Each number is 128 + 24 x the weight over its row's rms, rounded and kept within 0 to 255. Layers, rows and columns count from 0. Numbers have three digits each. The size before them is the row's rms in percent of the matrix's.

# down: layer 4 MLP down (transposed), 1280x320, rms 0.051, rows 1146-1192, columns 64-127
# up: layer 4 MLP up, 1280x320, rms 0.0509, rows 1147-1192, columns 64-127
down1146 091:153115098114123110090159062101137140122158139143105163128107122142113101151104125142092087139108072107083092132168115135126095105142138129120135125128100165135133099138134110143114127126100122
up1147 104:082114095136107149122154157117148176156111140119132183119133112130115103091125155131169135130076127182123085131128118087149139119160122130102118119150112194134102113117119120106132140112144119
down1147 102:084098114148133182127162110108109145130110135135133136164160114088118134188134118126111083131119163121144123162142147125099141081181129093079156122145119140159170132143115167170125155150124111
up1148 093:133115135093115154153126140190116128066165112123134075152125113169095100151108153165151124166126167100158133145112125106129137166138111126143135167102133075165135123139122133132126089092106128
down1148 096:117158108189126135109132115089119119162098113119090141117108168155111112127127163146097105134119115162111106134154125095101135169147120146120092169169132115139135132100127130140145185144105161
up1149 106:165121142108115111130133142132156090139136113146119107134125096187151131159114125111132098136138132158138119144122150112106079125141148194122141130156144098163091126153151140125148109163088131
down1149 107:129159082115132102072141111120122114127161145110108172121131146129096107155164083108152110117118152086157099104135131134116151156141110138129094135157118130128165121125107082124141149159111132
up1150 103:162134078134144114164096100113126106136127141112140144106153164133122121136111151119127142152144152156110152111147183116122080153111096105126121124128120150148129156143124159123140114066102132
down1150 111:157127134120179147134155134110097183151153102108157126111102159121167113127091114112113158160121082133121130121103152148154123115134131155148153088144183095122063181145129139124108118103101120
up1151 097:104107106161150152115135153108130174106129103130105117126143171125178096179060113098111167145160106176120123133100125124090122106124166135137146080108143155102123137153146123123128089141117099
down1151 092:126105163084176108138138136112134095121124134088117133113145097109076121143173106179162158127123152121119118104147110112153148116113104166123089117125112108095130103109122112143137119115146138
up1152 102:149126118094112168124110108116159161156111113081150143187126127122091091108142172119132155155109081193150110119108164088155153141132143095107120116125122146125140122113146162106105106083152150
down1152 099:100126130123114182093145116081149130098143125178106119127162095125105139102132128176136084149143140129134120108150146118116149152146101110149132176143112113124117110108109121124110117146093145
up1153 102:142107115135116127148121139148119130136152125096096105131167111144134161180120140122123119125101150101136132088149127103154147174137123107120115122159138138118122137100143145158104136139133137
down1153 104:144100133101133095137117080117144099113110126161067123150136159165119131142127124147084149087057143167131143127049153125093150137108107125124121129165137107132121113117160090134130117092160147
up1154 104:127095150148143102161114133125123105104123135131142142120127110138135079152144136122129143087094111167139104129141065117128136141150086076104143107143133154147144115111102129123115127125167146
down1154 107:147146132076095124130145136125156174119109124118135118163109108137084153100117133112138132147149151122147153102119160131092131141125147158130111086131131123105103084131153113094119125126164135
up1155 099:159179118105140147122077150119154188163122142133179114121108125103116167133123134118160148146139125118141118136090076078127134146135169095145152106114159127179122130142131161163097138143104170
down1155 093:106113148123112122133135099104090115116092094071145146177133138164075156097113098152114074157113153123149119183159146129171140131154120135100119100110105111064141149131103132129165130088159111
up1156 087:126134125149136135139099128154145150104110111142142125129097125120158119140147138144143102089141143168127132111135145103090120167141105119136097133124127167111135081154131127103133073142135153
down1156 093:119123136126137105126173138118139083138133160138088137152122097142134121142137139130119154120119159060139151125129122186174150139110153133090141105127122117149114135130126121178155108094137139
up1157 098:168113156140121162131153142125150162112116124141140106119129120110144118103174139107094142110177108120098144139163064134129161132146151152158129125129128134101121095139123155090170129083129140
down1157 106:129126114170145135121136149097140097153120175156132169192134124108124116109107172140125125094072130136096149156118129147152162115087128149087160148148096146117124141131158132123100108090131130
up1158 096:111157158166138140164099115101135181100130120130145124156130163141118075149141133138063091122107152111102130136132106120143174150091142141137119144149137105146092138152151129160123118169142115
down1158 092:110085139131137134084140110144139085148112161107114096092109090138105123132080109107128130131128133120116110111106130150108113144131115128153171085169154135181125112129163098114135152101159124
up1159 103:120112086131074169111135130089111146156155136143111146085178138090120135151149100135151095133127110101123147092164156110109163136135091162140125135137146129161104117133160127121112127148131130
down1159 102:146149140178198130130151120094094065129117123121190130147149163057168124152160129153122156108140125133167125106135121106127119122141110133115164164082117122133149126116085121146090111173058092
up1160 089:111093139172157177129124154120129115195155088143147139124110113118154118149098131121096131158109142118168163141102151133086117072158105121142143105097142155135106138129131129083144145144088133
down1160 092:121143139125131140138157118127126103101149149103133137113121089145132106126135139168149108103097156122139114122126094131142070136142108136155122114130116146148148126117125123146139098193148154
up1161 099:100100095109134095129105128091123140150176116158134144126115154164144099153125141143100117121064099182127114097089137140128132156109096143127114152106121125168113116155172164148171104106157125
down1161 093:112159113126102119125107168130149130130076181130130121156131086057127137133123177123151164167131114119125103138146141131177116128105110116126112160120102119086124151102076179121093161142132148
up1162 094:179109102115161132129101110113129098149160115107074134112133112121149129096092126081136137116100104109125143142055117113132131153127120130078118123150143138142124125123114139128121115120101121
down1162 094:127132125140126143128143119132162165100162138103193123101155135151093177175195110142110124154123132128128124132152137108166125150143087169114142133096143172142113113141151146131126110113128080
up1163 098:171104141129135123141136129137131111173139104113161089104123145148144143136159136156148105140160121135132118108143172126134146145155173111143162148109157125100095068102116077136110153124129134
down1163 100:103128113152129089119160128121156145139174153099120120123148134109124130145126212190116135124136156142130108130136102135144145153146112145151143121122123082154139138122134110122087141129121112
up1164 104:141145121083126103122121118136104149107131119122160109182132171116103112142111126115151090128132128093101156153122143173119135106148118130111106145122128120106134122132143124154130153158122099
down1164 099:116100152126152147154143162142103123141079174128117158139055123174146150120154119145119148102145097152171062085132083112185128058127140115108123104148136124128147125130127106149103131151097135
up1165 097:137182131160153152083077172102141169154112158107099124100133143145154116139123108145109126190082176165130124099125169121131120109113168155126151084107117063155099168152158101133107114113128116
down1165 100:079125132114069170153154113146091133142085105151126123151163104175143104141136148153114141127099113126127122108140126108088136109174125126156121092132098148141136135139143110139123093115151135
up1166 099:136146095129095148114158111096128137132101092118108132132141119131141157142136112108152177163140138111100065157127154134139138146131127162105086143161155058084118124138138107154098148098103139
down1166 097:127150178113136107137113136126106113099162129127149147122106110142079111137096082148092077118126107140111121085131109132137104124088134144140106126111106154195111135138130169122122117149131107
up1167 099:127131103108127167117139140081177127101114105142160140178189087161130116101157093116105156173102127095152114127122148113123108118082145125152080127143092133112121109135117117123089143082105118
down1167 108:173105159128150156135138150128109169168115114149153135067126087133184151143157099138095148145087105113169089099137144141138103109092119140127138118124145134154101162123162090092096082150098148
up1168 105:114090091123114149153171139129108119158161133122139167161144122116094112138150115148138141140108169079184102138148092130100141144155126124145181158164097122109128158150131125127131145111148135
down1168 101:169162097130126095186177117119150090132120113125167125130123100086138140129156128146151137134153184124158100151131109155154131158144138095101128112136129134128097139145140136091156099150099143
up1169 110:130124141142126188138092117133132101130150088118107121098105145170110140138146148106125116151153113109152133124098101129151171107142129118135109123071126125133085093077171131131097135126115138
down1169 107:144087142110113135131139115140117134107181140138167148123097119138137135102099135152077153104120133100081150155110129132152117116147108092128110146166145131116116109111117134149128096127127109
up1170 097:166125117165093169088121151120093142149110114179103117168129110115108123122108108125168139156123109079114148105129150160138128128165106117156140112158165082130163126163163108157116129126184117
down1170 102:123123108097140131139112117148156174122144141096164140157127133117135144154111140147099093168163106113086146141148151094110125121122134129139116161113131114113073136104085139118105162158164131
up1171 102:173132145101113093143183133159163140072112157107055091147151097100151121127141127118120080156143101136116124103113140140113153154157141109175122129162155104117105154122127110146105164125115114
down1171 093:118128131086095164129099085137144113187134107131155144113121138126059102155119147130124158137066163169100128118160156107114156094092099118083129124152144140104103116153107151095150094138129148
up1172 103:143110135139152107114147124137103133142133132157110203156137161099135088124109111091078134079164105137143139099119134113126138151118120142147138117075149128146141123127133110171156122175165097
down1172 099:117133126157131145152125178119156157167098086140149122163117124119181135129114113079130116104123126130153119115170144134152106125169122106136121167153125162132124111110132122120131120121157129
up1173 103:131123149122117135102185105081126127130169144142114125175082131161127120160098114106124157140086130186154131155121102135122121125122141093127100157148181124149149116145120144102134145107121146
down1173 103:203165117172153135126139132155086109138156190090134139117086122136126143112154110122148143144143098163141131127155135129131092104092083155143151081170123084109140141146141108125169136117086119
up1174 102:108136100102117126140111086095105105139125090138137122122156134148102110122145128081162157148076123104147138084156146129093109101120131107154094089126135153134146098137089175130127140164163159
down1174 102:120138140141125152124141113154128126135083146148107156131128162130133129170138114141108156158110090129120088148131119101126145116109109092157116109163121135122143168087147110141161132099150135
up1175 099:118145129134097120142122159151142098124121155167131145113134137152125079191149118130123131130113144115149121172162146125120122096168141131144072128129128101154125127116141123104125136090113183
down1175 092:130130141096185139125122107113140138102125120113126086155132154131079182078173117107169101160191141142110159088144159165149145142138108108130167135159127096116137103134147119149111162162073093
up1176 092:162110150146137118147113146159103121115152110153128120151110156106122124127133114132065102147172179123166104138143184137123127119097145166134144102124129138098134140118141158175127127110153138
down1176 099:169108140058139142108148104143158099130122111127102118150132116110109153109144121103150124110089125106113123146120110115189176151106134140155173079110134094158134152106131132183129133105137065
up1177 099:102113107114152129138108150152131110133126132161168107143156143111189108145128143152110113159089073107118151106124148143088103109108114139109159107095159108140123106125167135125141106122097107
down1177 100:132138119132155093141106163140183123128165117119158150160133130135140147111168159103161139165111110152139132133138102113114127148143117101112135139122147118127140121163060110115118164121174164
up1178 100:184114088125126163098125135112160134120105150130143087150144131146092130091116126124139113125108114106098151079107127116122130141139161108123127136125132115133144091110128121127154123160116134
down1178 098:113113120146122098131157167139166134100110150104097141182132188163129130155143132104158133141134139126185130116163127143131125075117122156121087178144127156099132144102132138138116154160139132
up1179 098:128105133085123124108093123164120179117185114154105127132108154123156158120124118106140143079168139083110095107140116134127133091116124180118123126120105086131126117192148106131133073139109125
down1179 100:108146125140092171169151144126132103173131097135131127085145100140180098126134125118104120128180068118116115162173133116150117165156138143165137133116168163103141128092072138111143176173124116
up1180 099:113130168144145160120142168173140143108139163113122135181126178098096148110104185147108113114164073146104117141140144172137098123122085092159110171107162095108089118143142142079144137117134152
down1180 106:152107168122117089104104136120102121125148116086137121125148152144086143114138111122152112126154115083120128107105135114101094116122117118106124132123103085115126173141169155123146119147147119
up1181 100:203105151099067149108123134106106155132133112105123164106126131107115165115103097177157125065164169173150161091123131117125137150156126145136142121097152151113121137160125123102127139124122144
down1181 109:116137091146115101138092114144109081174122113161098141172145144127122160140137145145165120120134119129091147166117121139145109108112147112156107076101120148121107124076156122121136150120099126
up1182 102:176150111141131176107141087117101101135158133178127121144134120109092136096112135121114136113079127119119087144087118107104093134134086133118142177153153134153141153155148106144135100119131169
down1182 102:106113143130091153113190117080092152107129129086140134136127090172130122133130140122141161105093116127160152153103114134140161132152157107125078082095146092126150123133151160152150111161124080
up1183 100:130110129094153040130143124119169160129161081127118114100137147135121102147106110144105100140095149128149127122093164127147127132110163102159145116128126117151147127094145140115114090140141116
down1183 096:129128141152130173143113122102110145111105111085109099159110106112130126109154110109144127139145120117117083123159122165114110116141119131154127140146108153156143096120130149129106142119152129
up1184 100:142109099108106131193119106127126083101163152115109201114145119143112163142137084075129145105148168103136118146112155164169108107117114142122090134122124128154117144125166099148126142148141132
down1184 094:123181129146163125121151138112144135136099114129140133129122112148099122103124127143148096160110134131136147094150089131122143102142168115168152151125106137121106077124160142123118125152161139
up1185 101:114117096112113099119108103090138115160113149100133083126121105142162104124131164130111138143112070143155145149139119156114160146149181125082127122110108129124130126133190143140167113110176093
down1185 109:159070176114129126095095133099130114130110119173149162136112143099131144134092086123106116142110133096124090087110093140126119108122091116123091110102172160139106138129073126145122115168160117
up1186 095:145136145082138114117139136145100112149119129155148116145129098153104121162093149149127113087130130129134155127133119114139108121136137096084160121174113114096191137149178176161145116135120154
down1186 096:108145108100121107139149144138098129090133132064080136109141156134132110122121113127126119134108126123098155116104139125153172137135137122141141139089098137091127148120158125114121112105140130
up1187 098:124146159156139095137098124105094140135138126081130125107123150126128187138115129134090134162134141112107170125138139096071098130165150118144170105101162152150161095138159117118141127116095143
down1187 094:121084108098121122070114096139171112156101126108138126100087092151119100119111176143155101121123174144114130156116114143106125171095086145124103148093074118140141119133118092158120149125165112
up1188 106:089139094132120152168140113118104118127088142159152145113154141130143145137153111116123149115167160147117109164130115106152148126149087108111163158132124096152125122183128131108107137144142132
down1188 103:147141146164171116140107158112130152163140148164135199112145134122125124149088149129105110159093132107117164051103148133137115108124120134119098119197149091134189127149118125125127105050166128
up1189 100:149128109093106143163149128136163130140152145103138195143103120119131143129139136134134128128135138136136132148162050118116110083126121115104158109175158140142114116081142135113078071097148134
down1189 101:133171143160166167136120140129090140133105169153117087097111115112134134142135110120111147152124094129148093106197161123106118117133147094143116122127129100137089160139111081084112155099150097
up1190 096:099109121100164127112161078125143151113110086129113123131152144119113111094128090116115095112139142079124118123112144100129121116166127138114152143165126107116104148088134096126175137078142104
down1190 104:156160090069112125156104138093165113086107131085141128121121137099133168105132153126125099117128095128119113128088142178136134110064119109134101110149127125111156102173144154105174106150156177
up1191 103:074145144135140123130106110121164135069124109071150165134101129117144153098133096124141145151118111114074096136150141112111153129112171111120154118092133164128149108192136144154135148120123143
down1191 096:116138120125115155151144155165158124138124132159128147077152119130134138142125145167154085133141087133153113132173105147166164149130143165123092140113090098125077126072149110106131167151112127
up1192 102:097147125087105126133089114116138134141128091092079115160141128122109132117088123145083101101127128116114111117158106149132168101120124136127124106125175112149102115140089134135114135083116137
down1192 098:103100144140128151139125125121137098188112126139123087108142145178127105108104113106099159092161145158154176155145102113133103142166173144171136101162102152160141135130129097154123145105129159